Weights of a small GPT-style language model, trained from scratch on English Wikipedia: 13642 steps.
Each number is 128 + 32 x the weight over its row's rms, rounded and kept within 0 to 255. Layers, rows and columns count from 0. Numbers have three digits each. The size before them is the row's rms in percent of the matrix's.

# layer 3 MLP up, 512x128, rms 0.286, rows 436-461, columns 0-127
092:130068203132125126102125157165069141106221165128164166087112136123169119148151180158119073149107118191135143123114167140153192164084165169152201172124137104058167143141159111164097120154045125150140118140111114135116137133145120188131166126097100090099156104116091098151131110086129113135168102105139083099117087134126171156124156129116172112178169142120131117165105115183167083156105
092:109191196175180137167126096087108115137138136103107154170166155128164187172133172125133149108129120093129085121120099144160132094136095142107125107083179054157119136150132148179101129130058195137117103113149135096174108037119181182113126097145122148123181121090127175102160143083159057140110144113084172126087192117110126125111128134105128100114116110091157167160140115127163192086128
086:154102182151119122154122129116130191061181135127162077171134109126091193173086139122168113123153147093098103097132139135173086159174085145201075083128098114156127115117139126124166087137161165160153172140091137139160129114124086071201135110090089139125108103177164102149095126180165161156136083086132138136176131132108107162164183087141109098099093134117129115181126144162126099094045
097:102112164131100112070166194109116131161169090107142075058138126092077147121172150117122083181090199162106075141117112171155128108183145161103176136109133154086092059157118149117075127098141137184144146074134136130165105128156137098160142138129176139079095121191079127132115079128124119132087115081107118124136099091133111134148131098140104129114166194081120162211109075137164109140137
085:160145177135099147126108121107094188130146167158119094156104174139051115107139143133110099110129135086178116094170110111126115081094138099139134110165174157105169118113144143142139134116135077092160095135194136042161139157148097085131143180121118060112159148182078110111074101081135195166151117140156201124119124196154101184185142123137127109167107082134129141114104137048129089132150
096:073117110139137175118116117110129120080152145116122210136095110152092095146095114122104089046112120172131103114133117116106132135114140152108146164118103082158099135120131120171138131141107097111111178117147119131136056123132135183142058144107140113097232106146139048109103195104154121107137176172138177098122113115083138147083181092083181076081170109108121095144139129111056107181151
100:122112145081081117120157081132130162084071115118160119133082162106098174150131135164135122067162108124111115183137154151139111159141128112160183131108130149100111115137099173106081065172085096077190122097162121136138096104092127095056129137126181109124138107108156128067160074116075069147089176156094102172097165137178148123109139168071135101139160162156067144146124056155128093133084
105:211169107112096147093141122198121134068169138151171125097145065085140031113166180125125184141104133131087128105123101089101119151130114146090099129156155128142099159141182097163165169118143109104148108141149090141101138097144103068200125133047098151182148100134141133124060180088095123138130094136147137161189106105069162131133146081127149156135131146135136141097136105185104135106113
105:110182112076111082092113127120088206124150104190124076139108142127149097121112164149102135103107139084049130130090136129142138113125132123123092158126151062134124068121157098122108055185129144111143134104123138084131127081178131052125146112179139101194095157144132183130118120171126180123203149165192148189147172113177183090111120159134121175153100156113112101105107122108116144103162
088:131087091125091104080097154090108134047133045136107103137179124151074087166081161133140168158118125145119133157119141064129086106119137158124154063109093106100125165141083160145162155049179147109139144065120100143139126082102156122122084171102122129139155179175143118160152152125178148124143108174113120095129141128131083097182067107160081134145158077133103148090113119205116086145122
109:132134131156061117127161088128110108116148207179153071105170107144123139127111165088152080148115169143096165154176071144124120109121118142132136146101061146092117092164148135166106162107103137146176115158101090094105077156133119138188081158118150109133143054120132145076161144136093112162153133091162145096187113180187149179151108153147099114102189135139103198107128074074069116126098
112:112113117121132137126204181130180131092142109125125133139174062122102127117146115179135189114086054118117089129130103162116120079149190129157146115160094089123112164120068105211119134150127081108128145129107133109131131141083154109112128102076173144106103161114168152084124128049104107089101060129083164124173170157162109068071151135121130115140117124164079148117140050110111153098185
085:094078140152126157141116134119110105140145134158124104119095122102183157125149128134141175116110179086133069112123113079151145138112073111119159135159132110163116041072120152147174169201106138108157126136189142064152121113115129137100162071138138094180182117148117142180142116124144060109187145107125144151138186156173134116107096194111146061064106170103126088139168084116153180084160
099:151130129139124149155140180121112090035104120107110209065128093106150133156136122077078129124082073213098082069070161101146082093197128107157124154118113147074118113156117108077136144086086095115175105115137127115134123070145127124092123128107110144132128102082117083149140159099051130101140167079143138097124124071135141119124122116207115129130106157162122165124171096098094108111134
095:120137130101095100142158191099122074112070143063149137201111159125137118140130104131182142156119114087098094123181095133087180165139127182122151112164142095086121064131169132135081128175158125117114112107149120132150204142135126133164143142152161143120174094156088102192146110137162211116123106187081169119123120047142124159152146096110207109138110138145108159121195141074131114140143
109:078103162133141115139167166127180084146119121175100103126194130146110152150145168132115128132114189103116052143145036150115041140100111168128139104159084122108096106095110162144126170107118015113149123129156153111137129102124112119098115179051121092134119129153121127137135103158077207081144076109127114165084110172165130145108128133154081074115122117150111115119123093114127144183168
100:147100143132075081088137105135118176138087142207131151121098129165086092116131153107133148175151153067152135128129135094137161134116146194095100072088155181064121153102149138143145105140170149151147084132149096116080164098143162136152110119082125097159112129160164088145114189121134165135170149121231170095080141135212114163156140131139101169101087127087172117155091078136122126092175
096:156129170099120086148183150119165118105167194155152129123133219156179117178113119171154160114195202135089094102058114126097134119174112122145108161159139131164117130123124119122141113147213153130129134128148149096107162100185091127097168102177142173142173137096096144094135082113158166170155142115156143137139157102045084122165097175130091124148066148171128096100111098139092120103136
095:137160091112109157150149141187110146158155156135146141174072134136143158077152073127145116110126171121101170094124152106135223161123156091116137143139097129184132094154103051165114154146157133110063084135114147108112192123156142115129094113142155086114133079124115062130071140164159136104131117104185138110181167096115186120094118127033126164098086153077097123133110070144105179103132
094:208100119120133156063140152073132128108145065165088113072143085111135109126110131085101099160082091122114123111091155121140176084107148148089125091122176179079142085121138092136094159171125091160118158072123062161126133124146172123169187131149148143175141209172115090123162093086100104121158175116069105108141185179131127116120102133155148102158091093125147132109145116092122190094146
094:168135139149151175141135102156173166138135116143173165115157142186114126112157089126141137142174037156139154225142183104149123095090129169125121143143158181104148169106114142122134069148111119064136145092141069119114130095143160130117086128110167101129135117124138123096134124105095098103139114104122155058166093104052083125083202122128127147210128118086139125121049120091170146085141
101:138182145144096115078145145133129161129119120144138166162064168133145160102179087170179163143169153118143123103144135130086124085174116163118155091145034047140100112140131137172082177204141096135096170113089077175101092131136172129113106154142161137071141139062138103180133145079144161120118146120157138059126130104156075149135114126080106147120062123135164133126097121178140142100164
090:139105141168091161135156151084136081131183177075050132129111213130109149149111171161131127131148135215150131080117084094126151171133072112135131167159100133128117082068127122088109116143131123119114105170147116081107127082119151142115161146102110107161121132139081133190130154164112173107115157140124095103058168131150122092124136143165141121125189047188163139161131139159190167121185
108:167154141122131121093103136184140123100149137122133178111118103163109134121130219139148074130126137137123107140173069110059129163090073172194144158108107167086136102150177194130119119071090106059125186165141140102168115149164113145151141156168095155182108134125139136112169152095112129165131143068108129084185131157176070124170120120183128150162148089118093100100147114149088068118093
100:160124159065088087095122093187148141090123148055146092126149133114135122116120148086105161122137182089101103189158150145066168079106152136128157104132136130216138130134184081121099192133154168102189123110097161068126163147147172077118150154117161093111090159135120100113161110128105115218152146075157171111133120158091121143153146144133116096115094103057088135095149093111100125158136
100:202140168111158129100168126086159100082144105099081072126123116131102168136188127118135176144096108158094114148147143194076136084120106126146103077113116084188110094141101081151117135129153077117061136063181186100177185167208160106111107090159170141104120161152164110123165155125157107134156166126142122106132157139057122128111124164158148139055131132156124122124117127091093159166133
# layer 3 MLP down (transposed), 512x128, rms 0.178, rows 436-460, columns 0-127
103:132118135142140143129080090160137072169086061168098115130167185098095148065174186045125111137213165110097101121076130125197117050130093155129126178117145114129095104102130138103141123165128104136125143159105163172114122118149082157114165100158136114111121135076125116073075089127087147139104167145193147131098126163130163178137122121158097144140099093178141139119171114111140059158119
089:137148148087090114163117137125081109161094122101103149175128113140171175147109101083155139154166114091166156107158107104095165095102153093067134118113124017136131047095109154125047205119193140089118143130122122063157152146091157149101147138118139152114141119125091169107180157103149134103169109121150150140150160073134134186103146089072167157141130150177167092114146161162141118094151
082:139151109164143143182181178090143142041125153155104148102135147155171160130105140104073163201112111153095120161139147153109107099124118091112137147190117128062089157123127124100118134134115091152192158183199050155118113129135163122158075180061100087130148171063105098185073099161110137101147144128086112119138144132156155109128132153126135129177098132175099158119077110146099098127109
100:112158096118166062089157157137132146072221116105131126121173113155154112092172135132098092187126102117118178146103085152184106160189116111087129174118162184107092164133120151114090147132166079119088150151172145100121125154158145082138155144157138116089066133178088143141116125170126106140117134131087034157104115146143113136102078071099135128162120153089156113198131123109156101154066
088:136138189129139105159195093073088161143059081159124085120148099148063117091167144068151176159134111111159140114045069123098072148129094099122106093156126118144146088122113099130149093107128109124135150117172165121119114084079125068130158111127118147082105167155089122120159184132150104127123155107116128116114083148119066168129120157099083114051106133090130059099152107094113092123064
103:157138154117136102153164125137093135176101080127134051160097143135116135174157147077146091074107153103141079187120114181163160117130098048150103129085112202138188156127145149150111127127117164111138127116145141113143099105171122114007142114107119124094077176177098107108129104167091135180091140111160085122174091154125184181140065144143123111104128119130159160118169123153096108093104
095:122138094156130147160121164125154122140163168133138206086089109128201109173057153181165201169112118127128101074118122100159145155088126180066110138156153072107115132151097096104114117124135147078103131188122113128139189157140129155173158084168071209146113149106087144155076143159147137137113186086144115102174139113138115148132154107139172117095123121074156111087125172074126133124169
108:054105122144134099142092177062073132147114161114101144150117183173124233161062089152142085134148129122164119130131145137144110103093153120159162125127152111101122127110078130111089146129104110148082141111115143122146178176092100181069153121205159120099127147102113126139176141156161102129160137126088114143108146141153109132117121182146106095120143082149154085193142145020132122173183
109:153083131103109139184173103063108138140106141136095081117136147133149112111150125076112095129120102149170103114114148184065147170088121121111142142114109109129118142148135176155168106075109098128136110126110147148158096143135100194157087159053084107106166170118136034118123092094123118114067097048103121136075105118072066123196074172180136113110083163147117155161142113141155176130119
092:151112135153144137171115100094118119206142159164119097143178174139117078132089144110081123120098109130111119088120101142131099209094129139119102078091183176114108123144144115096088124080160121148170190162142187068144157168130130111137147190160134124175143112154147209092119083167134117198075187114137155102164120124118075165107122146183136099112197110150141132129119096114147082102091
112:135118132139140099083123135146149140128076090071103159161051127154114142136078172124085114086164136100090116099148129145165118117132051118132120121135179055091167109099089160127143078071178085100146095119136150127135154166180119166117094115096138131173109146172155135161146137153100116097148069159105116161016147101140148103135172172101091132178096111112114144138154112086199160124168
102:066162125073119129179106102113174172140128079053101094092104169119155141083145117113120144148126136144161136155116130138132157147157082137127146163124132161158168098186130155138099134089177129173168099105079150132164088080128126112157180172195118177132150068133115155089177121151153102065100120191146077136097138075127128143097148104114103080054118066104159143087153107111140185134127
090:135064140110100100133171056177168126146109131180182148150113181124140137128096090102118150121150130152160155134112167165142102149161173166124142181153093131136104165101142105156121123140183121101097142152144123144149149175075175094171114113208108212068133145143129098150211139101135094102092098051169129128174101104126137114143093134169097118075103165110132091106137126080096086094108
094:132111107089150162126143078122161121147172074176125058121105097224134123109095121184113138122124148069163153153150122134184146071050142136142160111150114142125071096076095136213115150181174182130087112151125146145095092137139160139148134114132109080142125154094152148128132107069125125111143111144174110118150135158154047105127091139062116117148174141112134093098088139127136198113157
090:161140177161146176158137109121143120087132132143163121107106183106151094119164090078150154157142130149120147144158162200212112142107134092092125122094124192104142075147181084116133160143077175137129140132134192138128121056150069092083123115105094166136161196118133136136120046111163148130111112141117155155084161135125132144128159119051077103136098155119166097076139112065098140151084
104:125126089164146137050132127214107198109168103054139113115089160078107097113142187135123166100115135137133182132162099150174133140174111149150076106160101139122154112153118130081137100152102127152132171124148169099099081181128121166088091185130144165158101127113097166160157126147182161146181103121129156130145160070135129061145191109115131111184087081106163114080155087137150153135136
094:165190155124167198142142133129116100060188112027153104148127157135149179098151105155144081114092134117114103106166120195155066126135115026126139128161088141126120112130092103134095117104122111096121177134102180145168082135114063106080164087163145138105127117121092136124102121170102129154103089115094130133152123102065135079091140127120145180177144152153080134137168128101131149171099
105:050108135148090125044106066111064133084087124150117161165102219099091099090090108117104107140120122155148077090134099094092101131116133106115142155143122177108096125116071149096108094107100167134078110143090089142178142142099129132107085100128130147122099117081156176117124102095119079192172043162121144068118103141141083095117126116129068110137136114112119151105084128106136184154111
113:173114146090143175164123139145163149104146086122110129127180131123131176106140109131121150117103102146157154086199122161133088153119135091136139086142094131191077176090109166128141181121072118099072114113066136177084128094135170116115138103101108125076135052115129155111184078171103163086128165098122101146145117184146222171185087123149092131127103138096160110080107104131173095084111
109:049152151122106072151171101170182133161108171089132126190157079209112145129131079170135155151102160115185110189170071149150098119153131144139146168104113140103132157115090103162161122146170151150073132190151204101138107081090148121072092112125104099136124079125148184116108167113148158133111111134207137189080116105169074116152127122150128112101131155146108146155122139115138107156129
087:162143145137121094070134121165135105152154129141190115127135088086110141110147126122086048124144146122075107113131076093152133172127184153110098123141112101170120175126192208175149183114149123122124121181147092136116166105132145098152104109155130100144054131157184086081124100096130100168061115113137131176124130137099194153129098076144106126153092200163122140181125138100057075117124
114:142137083151166064198085134208153119126133117089112140139114118144127118132234160172113144170111150127125140188181053160173092164136140105128100126132120190118128139133118159105141131174123166151116209147131145141117078106099069138080126174065109125104081149071153124123091135151117132205137128126151175132134139140113155119084156139116151128110152114161160133110144158076154082104087
098:149111129129153165110117163148105075141122140083088154105112122166101119132192096173114153165125084190111099057134068127141113122130134160221080207101112144135114083112098119072094101098176133094139141102135127066171092139112145133093070160110101169160097119131144102133161107148103151138139117115120158120147064111182101120106129133097162139152191112158181105136161186092133206125157
102:098108109111117119144155191099175138126079087144084158169149199081155152137137101104121171185154157129143178193097178173148158130178129097150101118119183094125123146162063137118128140178153082183118073176119124091140126130149137054116129115099160071119164115117158137141114150105099159092148131201171067100104073142109151134118093150107130119125097147161170187089129115092147138099157
100:129147129114151176123108161128059144174133100178112162087113155144105084128135114147095168116141100152077151070151081111156129148174133142140078146092133109057148122166166206070192024108150100118110155143086142145096110067133116183149087151156080157143131085108132150175074159166165127111098121165152086106124121166135143123121112127116138170148159142126091129119110115129160213127138